Weights of a small transformer language model: vocabulary 7824.
Each number is 128 + 32 x the weight over its row's rms, rounded and kept within 0 to 255. Layers, rows and columns count from 0. The size above them is the row's rms in percent of the matrix's.

# layer 7 MLP down (transposed), 512x192, rms 0.0922, rows 300-334, columns 64-127
size [ 99 102  96  98 102  94  96  92  99 103 107  94 103 101  97 103  91 101  99 104  97  98  99 103  96 100  99 106  96  96 100 100  98  92  98]
[[118  95 119 109 120  26 121 148 107 119 137 136 135 158 124 137 149 166 127 156 113  53 135 185 165 116 138 149 114 162 166 142 122 137 170  96 145 128 115 141 151 137 138  88 140 155 158 120 162 128 142 128  88 118 224  97  93 126 128 110 131  81 165 146]
 [143 134  48 112  96 105 169 104 111 100 125  85 139 155 108 100 143 154 120  69 145 114 106 180  88 147 146 135 160 139 122 146 113 125  90 151 142  76 153 150 124 134 127 119 104 133  86 112 114 127 107  71  71 139 121 102  69 152 103 150 166  90 194 122]
 [164 185 129 191 117 103 113 141 119 109  89 120 104 137 123 150 154 147 134 155 136  70 203 143  86 147  95 167 100 104 175 138 118 127  84 135  95 107 115 150  96 110 125 124 151 134 117 121 114  96  70 100 130 165 181 102 197 131 111 102 143 127 115 144]
 [167 110 146 161 138 127 133 129 113 166 150 132 115 144  97 117 138 178 150 145 149 158 104 115 110 141 172  82 109 158 117  68 182 120 150 139 131 105 131 117 134  89 119 102 124 119 132  48  49  79 125 102 150 116  87 120 175 142 149 100  99 141 144 109]
 [ 83 127 152 152 155 141 122 132 174 124 171 145 175 125 133 157 117 119 167 117 180 162 113 110 142 166 146 134  75 107 173 162 135 103 155 167 148 170 115 148 121 112 113 142 152 119 207 109 130 127  60 155 117 138 132 189  95 166  65  94 163 103 130 149]
 [129 127 111 138  80 116 131 155 117 153 213 102 149 118 125  94 170 177 125 208 111 106  45  58 161 107 132 135 153 139 136 108  81  99 164 111 106 128 111 140 101 220 129 124  84 135 181 134 182 140 104 142  96 119  87 115 131 120  93  94 108 169 104 105]
 [140  90 188 109 106 121 115  70 124 134 140 183 143  71 101  93 102 147  83  99 127  82 127  98 154 126 146 126 171 198 149 136 112  96 208  95 151  96 174 121 119 148 126  84  96 115 117 153 127 175 130 127  57  94  76 148 119 146 183 110 136 102 118 122]
 [ 35 116 145 128 160  95 130 130 110 108 198 144 122 132 149 121  64 139  71 120 109 147 136 197 142 129  91 154 204 110  87 120 155 126 100 126  85 108 149 170 109 155  99  87  99 107 152 119 121  67 171 131  90 136  49 123 151  87 149 162 101 164 121 116]
 [ 67 159 109 157  94 122 152  95  82 157 130 157 104 102  98 189 122 138 143  97 137 141 157 142  70 122 128 142 155 166 172 123  58  73  63 150 130 120 173 162 135 108 100 177 134 138 100 139 149  93 201 121 104 138 137 159 137 131  94 138 143 149 109 127]
 [134 146 167  89 117 104 183 156 170  54  57  41 153 159  82 132 130  90 162  42  91 127 126 120 106 157  75 144 142 138 122 117 137 155 106 152  98 136 122 122 135 126 140 143 149  95 127 100 169 132 124 123 160 138 165 155 139 137 160 129  89 149 155 144]
 [118 113 141 119 121 171 130 154 150 123 116  91 131 165 137 147 157 169 132 141 115 135 182 115 130  99  94  84 112 191 112 110 160 147  72 154 164 220 180 132 114  96 149 143 146 135 179 179  86 102 134 177 142 140 137 147 148 110 110 131  60 126 138  85]
 [169 164 144 166 179 107 120  83 146 159  91 108 148 192 114 137 136  96 146  80 130 121  88  91 164 105 123 183 144 173 123 164 116 155 139 103 163 142 135 144 102 131 138 129  74  88  47 184 121 164 100 146 151  88 135 170 133 142 153 164 129 133 184 151]
 [115 157 156  99 191 107 115 170  67 101 164 126 127 110 132  65 158 144 114 138 161 130  95 169 150 175 153 115 150 147  90 144 135  84 106 124 117  98 170 105 210 149 116 148 140 125  91 106 170 136  98  38 119 156 101 143 111 157 135  91 143 114 136 135]
 [ 94  89 143 110 151 166 168 103 135 158 111 194 145 101 141 129 110 153 108 185 145 127 127 132 119 103 167 184 137 144 135 102 161 171  42 111 148  40 128 156 143 102 101 160  99 181  87 116  93  99 152 169 113 165 179 160 134 109 117 136 150 143  70 111]
 [171 126 153 138 157 164 116 139 110 135 138 118 149  90 169 133 192  47 163  86 174 130 131 125 132 170 120 135  86  99 143 205 133 157 127 165 141 162 152 144 126 110  82 173 194  82 131 173 169 197 109 112 110 151 206  88 167 146 120 130  62 111 105 135]
 [ 61 127 113 137 141 153  73 165 153 185 190 148 137  72 105 121 158 194 239 133 158 134 130  94 108 126 143 119 111 210  93 134 139 118  86  44 126  94 164 104  63  89  80 149 148  86 138  97 141 110  97  90 117 118  94 189 109 115 165 141 150 123 111 116]
 [169 154 209 103 129 156 124 143 141  94 135  76 126 127 207 167 143  66 135 114 148 159 122  84 127 112 138 138 138 115 119 144 131 133 132 158  95 186 106 222 124 141  25  82 133  80 137 133 199 182 118 137 185 126  84 131 153 161 114 100 140 103 141 193]
 [143 177 114  90 137  53 140  72 140 101 125 129  59 108 113 144 139 140 194  71 127 169 112 129 115 132  92 119  75 133 128 195  91  95  73 182  98  94 107  99 115 106 161 105  70 145 171 101 103 116 132 177 122 166 115 156 115 110 145  89 114 123  87 116]
 [125 137  95 117 142 121 157 128 111 144  78 114 128  70  67 138  94 169 123 197 185 105 132 135 140 109 119 149 176 131 111 151  58 154  91 127 110 138 122 146 115 162 156 117 115 196 123  54 121 154 148  99 111 121 115 121 145 152 125 159 169 135 123 106]
 [117 154 149 148 118 173 137  65 148 147 111 136 173  96 153 107 152 116 135 151  99 106 209 208 125  76 112  42 113 130 123  83 107 143 135  68 123 134 111 191 133 136 160 162 128 141 174 120 119 102 143  92 105 176 135  93  93 111 150 106 118 157 198  47]
 [148  87 183  94 142  67 127 157 128 164 133 155 140 147 124 119 120 119 166 180  62 123 135 144  90  90 157 192  88 132  99 122 135  99 142 144 125  64  97 143  96  89  64 120 128 134 161 140 113 115 150  93 125 102 133  88 132 118 163 160 137 129 141 111]
 [103 101 114  94 151 158 112 150 146 117 122 125 155 160 173 183 131  93 185 104  87 134 147 186 194  76 133 125  80 126 133 128  72  87  77 149  95 133 128 130 134  72  90  99 142  90 131 120 124 117 151 139 189  98  99 163 128  98 175 136 107 122 180 134]
 [125 105  97  93 126  77 122 196 124 150 166 168 176 182 130  97  81 125 107 166 164  92 120  50 134 160 159 125  73 105  85 100  67 176  79 106 114 117 109 133 122 129 127 165 111  79  74 108 147 126 170 143 130 156 188 155 128 156 123 128 125 142 137 128]
 [100 117  71 147 116  74 123 117 148 121 100 115  91  83 178 141  99 121 106 100 144 193 113 149 108 104 112 148 139  89 116 125 178  96 126  77 123  97 141 108 119 172 151 129  87 131 139 177  63 155 107 144 166 176 107 147 138  99 131 147  97 149 132 107]
 [172 118  43 180 148 153 177 130 134 101  99  78 168 114 164 171 144  34 112 121 159  93 130 105  65 155  88 185  55 142 172  74  86  81  79 180 131 144  86 113  97 104 142 131 125  92 131 154  94 130 151  96 132 132 121 125 157 118 151 131 138  97  83 121]
 [132  93 127  88  70 103 135 105 142  74 136  96 169 130 118 116  94 102 128 148  84  94 117 122 163 128  80 117 124 132 125 171 155 124 139 186 183 161 185 155 154  68 135 106 137 163  29 158 120 125 190 124 160 135 101 162 114 202 124 141 127 146 142 126]
 [114 150 196 152 125 195 149 126 147 122  68 124 135 167 111 107 139 106 106 143 176 135 150 125  90  91 172 142 125 125 132 131 106  90 171  97 125 127 116 133  91  66 120 121 152 123  77 144 136 144 155 122  78 102 185 146 121  60 168 115 103 110 104 129]
 [154 125  94 165  88 101  83 118 113  33 154 142 141 148 145 129 163 117 111  99 129  78  64 138 117 117 154 110 111 126 152  86 127 128  70  83 139 150  52 152 143 130 142  95  96  75 153 131  99 190  98 190 165 168  99 165 197 182 140 119 147 147 102 142]
 [134 141 179 101  87 139 108 124 120 114 147 143 145 159 109 125 162 141  85 153 153 125 124 141 154 147 116 108 176  78 154 118 121 139 183 137 124 153 103 123 147 120 155  99 119 127 149 124 136 183 130 115 114  99 158 132 204 153 149 107 136 142 103 174]
 [197 109 133 111 125 103 128  79 138  98 159 122 125  76 144 122 103 106 188 126 118 141 109  96 128 159 160  99 135 131 104 149 124  87 181 201 128 100 149  85  62 121 152 113  92 116 175  92 143 182 149  67 159 130 149 140 145 164  68 137 141 105 104 184]
 [130 125 147  85 110  88 166  92 109 157 210 130 154 110 170 189 153 155 159 167 158  93 103 128 123 115 121 109  42 117  79 147 182 133 146 157 123 147  67  79 190  88 100 153 128 101 138 123 125  72  91 140 205 156 160 150 185 141 125 139 108 115 117 166]
 [116 132 123 159 164 117 122 139 129 162  85 127  85 134 139  98  97 127 125  79 104 209 167  78 124 119 109 125 176 128  78 122 119 151 212  27 132  95 110 110 149 179 114 146 151  87 171 112 111 141  94 113 154 108 126  95  90 131 168 117 100 117 161 132]
 [208 150 135 152  93  90 196 139  53 103 130 128 130 160  82 148 130 124 163 119  98 119  92 193 147 172  73 151 155 116 108 132 111 132 112 132  92 115 165 123  89  80 144 101  84 146 109 127 140 107 125 114  80 117 152 142 152 104 166 174 118 134  73 129]
 [175 110 191 162 113 223 147 105  87 134  94  89 105 100 177 138 172  71  94 127 128 151 130  93 108 132 158  85 153  86 123 105 138 113 145 189 132 114 143 109  62 120 129 160 170  60 148  71 108 119  87 150 146 150 125 178 113  87  70  99 112 126 113 163]
 [160 103 101 175 164 117  99 125 116 144 127 100 142 151 144  98  63 123 116 109 177 120 103 128 158  80 130 110 107 132 112  61 126 201 129 196 131  90  64 109 120 149 168 112  58 137 140 111 151 145 121 131 130 127 199 181 104  82 129 111 101 132 169  81]]
# layer 7 MLP gate, 512x192, rms 0.07, rows 301-335, columns 64-127
size [ 99 109  92 100  96  95  92 105 103 106  98  96  99 102  95  95 106  95  96  96  97 100 106  99 101  98 101 103  97 105 101  95  98 101 109]
[[145 102 139 124  88 111 124 142 134 172 110 108  91 173 172 110 111 121 137 102 104 104  95 149 139 124 187  98 175 128 114 184 185 132 143 124 137 117  97 127 134 122  41 144 111 125 148 143 114 125 124 122  85 161 128 115 137  90 112 100 169 153  96 116]
 [104  70 115 120 153  90 138 107  82 149 167 193  88 123 125 118 119 167  79 106 106 165  92 128  65  93 124 107 117  79  84  83 170 181  81 178  91 113 115 134 108 159  87 130 180  93 156 152 172 177 200  77 125 139  87 162 129 125 137 122 110 167 158 131]
 [106 164 100 118  75 121  89 147 135 140 168 179 117 186 120 140 140 124 133 140 147 169  97 147  50 161 189 123 121 126 136 174 144 144  52 146 127 130  91 162 150 166 124  77 190 138  95 149  99 130  96 108 161 174  92 104 192 189 141 130 147 104  56 138]
 [160 182 150 134 159 137 148 150 121 145  65 141  74 174  62 170 140  77 153 103  87 167 111 102  91 116 177 102 134 161 127 184 129 134 125 134 110 103 120  91 154 104 133 127 134 158  82 142  77 125 137  73  55 145 164 137  91  90 108 163 132  97  30 111]
 [ 74  80  94 116 105 144 184 107 164  37  86  91 118 126 116 138 108 142  65 107 164 120 115 148 109 141 133 128  22 109 143 202 110 133 134  70  93 165 111 108 133 145 111 120 139 107 146 140 166  88 176  95 164 150 126 150 154 118 135 183 116 124  90  73]
 [147 128 151 171 154 143 110 118 124 128 122 140  58 100  96 153 143  90  96 180 133 124  70 120 140 131 145  86  82 145 148  90 159  94 179 140 154 154 129 144 161 155 174 134 150  73 127  95 124 141 107 146 114 112 173 176 154 188  97 144  98 167 127  87]
 [ 85  77 120 166 147 117 138 125 151 127 127 151 154 161 127 125 128 110 124 135  88 184 172 137 156 128 117 161 145 116  92  60 158 189  53 143 166 119 132 195  82 132  74  52 106 137 170 138 150 134 141 144 176 166 113 107  99 128 107 107 122  97 118 126]
 [133 154 139 120 139 152  82 149 142 162 165 132 108 199 155 204 158 134 118 135 128 186 107 152 165 187 171 149 131 138 104 173 159 116 111 123 124 137  86 167 142 136 125 159 187  92 151  90  53 103  61  88  73 108 106 116  74 138 120  82 129 149  81 168]
 [129 169 150 106 101 168 144 198 163 120  82 102 128 120  95 130 171 148 111 115 108 181 108  95 150 126 155 134  68 126 136 151  98 189  54  87 123 122 129 133 141 153 113 152  54 128  78 131 114 118 101 129 127 163 116 129 150  84 145 174 160 108 108 146]
 [214 106  40 106 153 111 131  98 132 122 116 165 133  80  98 160 107 128 112 123 169 137 157 141 119 190 116 147 187 104 189 173 111 169 117 176 185 130  87 149 157 141 160 133 100  93 124  80 154 107 105 151 109  84 124 132 113 180 131 129 107 133  91 131]
 [101  89 122  84 177  75 159 129 136 122 195 138 137 105 149 161 129 138 143 135 134 153 136 142 146 167  67 111 135 118 146 145 150 174  95  86 144 148 120 130  60 174 155 149 125 154 145  98 127  88 114 136 180 118 216 120 127 144  67 153  80 120 116 160]
 [159 137 152 104  95 122 170 178 141 144  97  80 124  72 135 139 135 151 112 155  91 115  47 121 180 129 139  95 130 220 151 206 154 123 141 174 144 105 118 120 107 100 128 173 120 148 139 149 119 172  94  74 159 179 124 103 151 126 135 173  78  95  56 188]
 [143 136 151 139  73 120  91 172 201 135 127 103  99 202  61 117 115 146 101 131  61 147 142 126 112 124 154 137  50 190 117 136 127 124  92 186  66  86 111  88 119 190 147 183  86  80  87 120 128 118  86  74 131 164 130 106 110 174 160 125 140 126 126 187]
 [119  99 129  91 148 158 161 139 136 148 145 146  87 160 172 134 138 138 134 148 101 131 175  96 129 151 149  97 127 164  89 118 114 117 133  91 128  94  99 114 154 116 162 160 169 157 157 129 167  96 170 112  88  58 109  97 126 147 116 115 120 187 105 145]
 [145 140 151 140 139 138 156 135 124 151  67 110  82 206 115 150 115 111 103 140 119 108 114 109 103 120  99 110 134  29 166 123 150 134 122 153 139 139 133 141 180 149 164 111 114 139 169 143 166 145 167 182 113 123 114  87  81  65 130 127 116 138 154 101]
 [142 162 145 129 124 133 157 107 168 106 140 207 119 166  80 124 142 162 117 176 150  61  77 171 185 108 140  91 151 137 104 123 103 139 156 135 159  58 142  82 140 111 203 136  48 135 145 101 142 138 130 105  74 159 136 117 151 102 112 116  80 124 108 141]
 [132 130 165  73  97 120 136 106  94 121 156  84 129  81 150 186 196 108 152  85 148 142 134 168 130 134 134  77  52 151 128 124  61 173 126 118 100  74 121 143 134 170 110 132 154 160 110 148  92 114  95 157 135 120  87 147 108 138 132  91 109 162 158 111]
 [130 112  87 127 168 126 145 137 129 130  71 119 108 166 112  78 131 123  84 116 137 135 101  91 151 143  83 139  60 100 128 197 134  97 148 143 142 118  98 143  99 183 135 195 155 105 167  95 139  98 106 105  84 155 190 167 197 133 138  95 164  93 158  82]
 [ 98 134 157 106 117 113 100 167 201 112 148 137 100 131  85 124 102  53 111 112  76  84 109  98 156 154 144 123  59 164  87 138 118 177 134 171 119 131 139 147 135 164 140 170 159 124  94 112 171 145 172 124 115 109 147 130 143 107 134 130 142 125 212 134]
 [185 107 117 138 149 156 101  75 131 140 192 103 157 125 133 122 161  72 178 152 151 157 164 122 136  98 137 152 142  83  84  93 211  99 138 140  81 135 113 113 165 127 102  84 115  96 109 104  97 129 154 103 170 110 173 118  57 156 140 130 112 119 154 144]
 [127 153 100 108 108 111  91 149 123 178 131 154 143 150 136 119  95 147 137  59  70  74  95 144 183 135  87  72 121 107 106  80 109 127 150 144  91  80 155 145 113  85 151 148  70 124 156 120 116 121  71 111 139 130  68  91  98 147 105  75 101 155 145  97]
 [114 169 141  97  65 128 130 110 141 106 108 138 115 161  99 104 144  82 143 119  68 142 133 110  88 148 100 125 131 189 100 104 157 126 153 164  93 170 101 116  84 155 166 103 110  94  72 185  94 136 116 140  81  88  33  94 149 129 136 159  83 142 153 153]
 [140 159 110  79 112  96 121 165  92 125 138 161 107 174  76  87 147  83 148 142  88  66 166 195 157  88 132  69  82 119 119  76 145 121 135 182 182 103 130  90 144 131 110 156 140  92 163 132 175  92 133 139  92 100 141 115 161 180 128 136 112 129  70  95]
 [ 66 162 150 116  94 178 169 105 133 167 170  85 143 167 153 123 138  93 147  99  92 139 120 157 141 136 143 120 145 100 151 148  89 137 111 116 191 152 131 121 107  70 129 133 120 196 151 135 180 142  88 126 145  83  91 100 139 109 138 152 110 149 149 133]
 [121 114 204 122 109 105 143 127 177 129 135 168 122 140  85 131 124 192  83 145 111 140 148  86 148 109 177 149 118 115  61 148 236 131 151 136 134  82 102 167  91 154 126 170  97 166 118 112  85 112 142 136 167 155 144 107  75  86 120 119 152 185 157 126]
 [135 131 110 146 151 150 165 166 188 197 124 149 151 132 194 146  88  89 158  95  98 150 134  61 152  97 119 167 160 117  93  69 109 127 120 153  93 119 110 151 120 159 157 181  74 135 175  88 121  88 105 164 201 132 105 129  70 128 139 147  71 122 100 130]
 [139 148  70  93 131 137 147 168 160 141 130 161 126 131 105 128 101  85 130 138 127 153 138 130 173 153 119 173  57 100 100  95 145 103 135 164 120 195 138  94  98 161 149 102 202  62 153 120 120  77  81 110 103 131 195 157  55  77 125 133 188 111 145 102]
 [109 112 150 159 115 223 126 118 142 157 146 182 152 139 138 145 149 153 175 116  65  89  61 149 122 146 193 140 147  93 161 134 152 118  95 190 115 127 137  73 141 106 151 133  97 128 142  99 142 108 135 122 138 126 151 187 121 144 144 116  30  79  85 144]
 [132 126 167 146 151 157 121 179  63 104 107 106 121 145 146 137 115 105 160 158 125  71 139 153 110 100 146 103 103 141 119 104 159 120  85 116 136 163 117 172 105 118 138 119 101 148 115 133 130 164 189  95 128 206  98 151 141  84 140 148 122  74 125  49]
 [ 63 134 149 131 144 163 150  92  87  81 182 137 122  81 125 110 165 119 109 122 104 126  97 132 121 130 105 114 110 114  84 143 126 102 155 137  95 124  99 102 136  87  65 137 141  80 125 124 157 140 218 138 112  82 165  92 131 147 156 130 105  71 138 137]
 [ 62 153  95  85 137  99 130 159 149 150 136 104 155 123 143  91 109  85 155 109  94 164 127 148  47 111  89 128 113 212 135 135  97 102 124 142 126  28 120 157  98 160 150  85 103 138  95  92 107 101 146  73 107  82  96 158 102 122 123 210 113 151 122 143]
 [150 112 101 108 145 143 122 116 140 116 101 161 115  47 109 109 158 140 175 106 107 145 124  92 125 154 163 132 109 162 101 201 132 109  98 132  73  91 110 111 136 150 100 199 125 138  92 105 122 150 136 136 113 109  84 114 112  90 183 164 148 157 143 107]
 [156 130 166 116 151 108 134 175  83 148 151 125 125 153 142 144  99 149 149 112 115 151 133 118  90 172 151  89 152 129  84 146 131  78 139 159 151 134 108  71 135 173 174 139 132 114  82 154 164  69 123 109  89 122 129 148  97 119 109 111 110 102 115 166]
 [144 128 105 187 106  79 159  81 170 117 156 155 130 125 106  90 134  69  95 118 133 189 106  89 144  96 132 136 140 117 106 145 113 163 152 126 113 133 134 142 163 164 115  71  30 114  75 104 120  92 109 110 102 121 162 123 160  90 173  78 132 138 170 126]
 [116 149 161  91 136  67 150 159 142 159 107  99  63  93  89  95 147 156 122 102 132  75 180 116 110 133 155  81 118 111 158 156 120 135  81 177 120 105  94  89  73  82  83 141 132  68 115 105  84 126 183 157  80 137 178 144 168 161 160 132 121  99 148 121]]
# layer 7 MLP up, 512x192, rms 0.0688, rows 301-335, columns 64-127
size [100 101  98 102 101  96  92 102 108 107  93 102 105  97  91  94  97 100 101 103  97 100  94  96  98  99 108  94  96 100 104  97  93 101 104]
[[163 164 172  86 129 152 120  69 111 161 174 122 132 128 102 110 152  24 157 122 126 187 100 138  96 129  88 137 107 123 145 202 156 145 128 163 146 157 158 167  89  91 100 122 141 117 156 181 127 159 106 108 155 196 128 133 182  67 154  72 141 102 139 109]
 [145 150  98 114 125 127 106 138 144 118 121  93 127 149  83 116 179  98 124 150 187 120 182 121 122  98 173 162 151 105 131 151 126 174 134 174 100 166  79  87 142 169 104 116  85 130  57 135  77 143  91  77 170 159 142 159 122 136 155 135 126 143 122 143]
 [144 166 135 147 121  92  83 101  93 123 144 160  83 144  47 116 175 177  81  82 158 103 115  99 173 149 104  93 134 111 130  95 124 110 100 174 148 135 150 148  70  89 137 133 159 110 156 171 132  40 101  99 133 100 110 158 165 146 178 107 150 136  95 115]
 [123 197  99 137  96  99  88  81 131 160  79 141 144 124 150  87  84 195 118 202  99 124 155  83 148 103 137 118 187 122 170  86 157 158 131 102 168 132 127 109  91 150 144 129 134 102 115 135  76 163  94  78 108 111  78  84 162 152 127 123 131 152 160 187]
 [ 84  76  99 145 174  87 119 117 122 147  72 120 138 149 132 162 209 140  84 129 157 126 159 122 191 135 158 126 150 133 121 106 130 153 111 114 134  82 120 142 135 126 130 115  79 143 172  97 128 102  64 174 191 147 167 150 158  99 168 159 131  88 143 121]
 [164 117  77 121 118 128 109  99 127 117 177 126 164 109 146  93 133 112 117  64 158 150  57 130  81 166 107 112 168  99 128 166 140 104 115 138  78 156 115 147  97  55  88 122 111 145 119 188 110 119  79 148 191 147 135 172 127 112 140  86 143 100 142 134]
 [136 123 122 117 102 127 171 137 123 135 151 169 125 168 151 119 125 130 151 146  92 120 107 134 150 161 110 142 139 103 137 172 134 104 192 121  70 118 186 137 135 181 108 188 116 123 112 127 100  36 123  82  96 126 120 147 159  32 134 144 114 168 132 142]
 [107  77 158 166 131 115 102 153 123 166  99 165  88 168 128  84 101 115 110 160 188 122  78 208  81 153 219 181 131 166 119 113 167 118 119 113 113 115 128 145 121 154 118 128 140 129 153 175 181 174 118 116 109 130 153 142 146 133 121 133 143 119 169  64]
 [131 167  96  99 112 113 127 118 141 127 108  67 109 105 160  97 130 125 107 106  45  90  91  66  91 127 150 153 133 116 129 188 142 196  85 171 116 106 152 171  77 190 156  97 149 175 105 155 158 160 136 175 138 151 227 163 128 178 134 151 146  90 140  68]
 [162 129 125 148 125 153 106  99  98 178 142 144 144 118  70 140 159 124  99 180 154 125 122  97 167 132 205 184 122 121  93 140 134 117 120 118 130 173 127 143 130 137 124  72  68 133 117 109 144  51 114 138  99 112  88 138 130 166 127 125 148 103 160 144]
 [136 116  67  63 143 140 142  62 147 102 114 166 139 117 129  99  90 119 109 106 159  78 159  73 121 175  97 113  88  97 175 144 148 130 104 135 126 121 103 118  65 114 175 128 137  78 111  86 144 140 109  56 117 113 148 151 104 107 108 166 128 113 102  74]
 [142 120 127 134 106 128 149  89 158 129 161  36 107 141 157 185 148 143  64 115 167 109 156 153 160 192 160 138 160 159 112 109 130 101 146 139 139 110 179 161 147 173 184 164 115  79 104 117  91 132 125 147  97 162  92 109 139 130  98 123 186 163 119 159]
 [128 153 149 152 104 141 104 107  72 126 180 168  78 106 112 129 167 116 141 195 129 109  99 115 144 127 164 107 176 155 132 142 148 107 107 130 142  98 116 185 153  96 166 123 105 112  80 182 145  78 139  58 166 148 176 120 190 131 146 176 163 163  84 179]
 [146 110  76 119 112 141  59 132 119 173  76 152 121  90 220 136 105 154 108  99 189 182 131 138 120 155 117  75 159 102 173  79 149 107  43 113  81 129  83 108 124 142 152 127 182 161 101 152 164 172  92 127 111 149 127 130 157 105 144 175  97 147  87 106]
 [146 105 145 115 110 199 153  79 114 110  63 119  83 167 145 155 139 119  57 106 161 110 111 122 124 125 101  72 161  75 156 148 178 114 126 164 152  93 143 136 163 201 170 137 153 150 143  94  89 117 184 186 144 142 165 133  82 109  37  99 124 121 143 148]
 [ 85 108 122 145 129 140 102 192 149 119 173 134 179 170 158  86 160 139 100 135  76 134 101 114  88 144 193  93 161 119 145 117  89 132 226 128 133 145 121 145 149 131 198 174 114 126  87 155 153 111 179 191 105  88  86 122 149  88 143 142 121 128 158 111]
 [195 150 130 152 145 109 159 127 128  97 128 134 147 150  77 155 157 138 116 174 123 186 174  73 151 120 143 149 106 102 139 147  65 201 129 183 147 140 136 166 169 136  84 146 100 144 158 103 161  66 105  92 120 110 126 124 133 102 153 127 205 102 154 152]
 [ 80 150 162 173 126 123 145 127 104 130 146 128 156 104 111 148 125 138 120 162 200 142 163 195 132 173 125 135 100 102  89 117 144 160 151 182  76 163 106 104 119 123  97 200  70 178  82 105 122 107  85 148 131 156 179 115  88 169 201 122 101 126 154 128]
 [142 168 115 132  66 122 149 159  85  76 137  83 131 141  56 110 162 116 111 179 121  81 119 137 136 178 107 106 107  55 159  75  89 110  97 111  78  99  91 128 122 115 109 135  90 108 108 142 164 102 151 123 140 128 111 103 128  92 148 113 153 138 221 162]
 [145 145 122 163  70 197 104  88 119 123 131 107 129 147  87 181 144 136 127 132 140 135 120 136 164 103 128 129 123 126 112 145 118 116 136 171 132 205 136 108 144 146 144 103 106  83 134 100 152 126 117 135 124  72 187  92  98 147 112  67 145 148  88 153]
 [176 152 150 171  76 161 122 168 113 166 122 155  94 112 131 139 134 147 103  67 112 151  97 138 117 142 137 110 196 111 109 115 134 126 159 156 137  60 181 162 122 164 154 131 123  81 119  80 160 181 122 169 106 194 137 118 104 175 124 103 167 160  62  69]
 [120 137 118 144 163 226 191 121 131 119 125 144 118 155 105 181 203  83 173  84  79 156 195 104  89 151  88 148 125 140 115 117  30  90 152 129  61 104 164 121 128  76 182 124  85 100 110 163  79  95 111 135  94  70 125 139 123 160 151 123 130 114 132 183]
 [137 178 129 140 138 119  76 146 125  78 117 164 150 132 125 166 105 167 198  92 136 151 159 128 163 127 172 125 170 164 180 106 210  91 104 142 159 120 109 141 140 129 147 123  90 123 115  89  72 104 174  62 147 105 158 135 114 129 108  87  67  87  95 162]
 [142 142 190 140 106 138  84  69  74 122 103 175  92 171 152 183 183 129 148 174 148 157 157 149 105 141 127  86 114 118 123 158 164 183 187 126 165 134 168 104 178 115 134 105 138 114  89 106  83  59 158 142 135 161 126 152  94 124  98 147 124 127 121 111]
 [ 89 176 140 150 138 106 159  64 147 140 142 154 124 144 165 130 130  97 190 184 139 150  98  96 104 136 157  53 139 122  98 183 153 154 182 122 118 111 115 129 133 167 124 150 112 107  99 143 110 136 152 147 167 199 146 126 127  87 145  73 118 112 137 111]
 [142  65  69 126 125 132 164 125 136  91 145 114  97 112 148 115  68 157 139 100  87 152 178 160 146 122 100  65 107 119  96  93 189  87 128 128 182 168 111 140  94 145 101 133 147 117  91  77 151 129 105 145 115 102 125 138 136 118 103 148 139 150 138 134]
 [151 106 124 163 111 117 129 157  97  93  87  77 112 167  63 116 135 116 167 141 175 167 136 154 107 117  77 140 127  57 154  93 151 119 103 110 133  80  50 156 121 174  91 110  89 171 107 164  54 101  98 162 178 147 143 101 188 231  39 172 164 146 112 122]
 [113  89  80 129  97  60 160  87 108 103 177 127 132  70 181 151 115 120 120 141 102 119 146 137 108  67 125 112 123 182 122  98 136 140  63 108 135  45 109 113  63 142 162 130  97 100  89 136 135  84 114 147 136 151 121  98  88 106  93 151 142 158  93  77]
 [112 194  81  80  99  82 139 158 115 147 100 143  78 160 124 163 120 147 142 137 220 122 166 130  80 173 109  99 135  78 129 134 143 101 129 151 178 123  74 198 163 111 159 121 104 176 100 147 146  97 116 109 145 141 147 128 153 177 152 159 102 111 141 160]
 [157  37  91 143  98 150 117 155 145 156 139 138 150 176 198 147 169  68  96 126 137 149 112 112 148 123 125 148 116 157 153 101  66 190 118  86 107 116 145 105 158  72 100 111 144 136 134 150 117 126 118 124 102  99  71 107 146  94 118 169 156 121 201 132]
 [118 164  98 111 164 157 151 134 110 120 168 142 121 106  82 142 147 118 186 151 134 123 136  77 120 114 117  98  77 173 107 164 128 148 174 157 138 115 128 187 205 112 118 178 120 115  91 105 118 110 160 128  91  82 129  75 125  92 124 136 131 129 125  96]
 [136 151 130  99 120 173  63  99 129 112 109 150  99 114 157  76 157  39 137 124 177 120 195  87 144 118 134 120 127 157 121 136 146  93 128 144 125 134 145 146 115 183 154  97 111 139 101 115 176 103 114 140 150  83 126  80  74 103 109 114 124 135 113 110]
 [139 158  49 127 117 166 142  77 143  75 161  70 111 199  81  96 121 154 102 138  94  99 134 171 107 122 114  90 100  95 183 103 138 100 198 114  91 117 166 118 117  93 105 117 126 149 153 127 139 190 162 179 114 118 151  83 165 138 123 151 164 155 147 122]
 [ 83 153  93 180 128 124  96 124  95 150 158 157 148 102 117 116 145 128 113 160 166 203 113 104 130 156 126  96 138 118 118 138 144 133 178 155 170 139 132 160 143 130  95  86 134 116 112  64 150 169 111  88 107  91 119 142 146 136 180  83 176 176 122 151]
 [133 143  89  96 139 214 132 123 132 189 139 127 123  82 144 158  84 135 118 168  50 149 161 140 112 197 133  96  60  77 123 119 108  97 120 125 142 133 122 139 157 153 131 126  92 187 138  77 100 148 138 126 100 134 123 173 124 125 137 119 117 138 110 135]]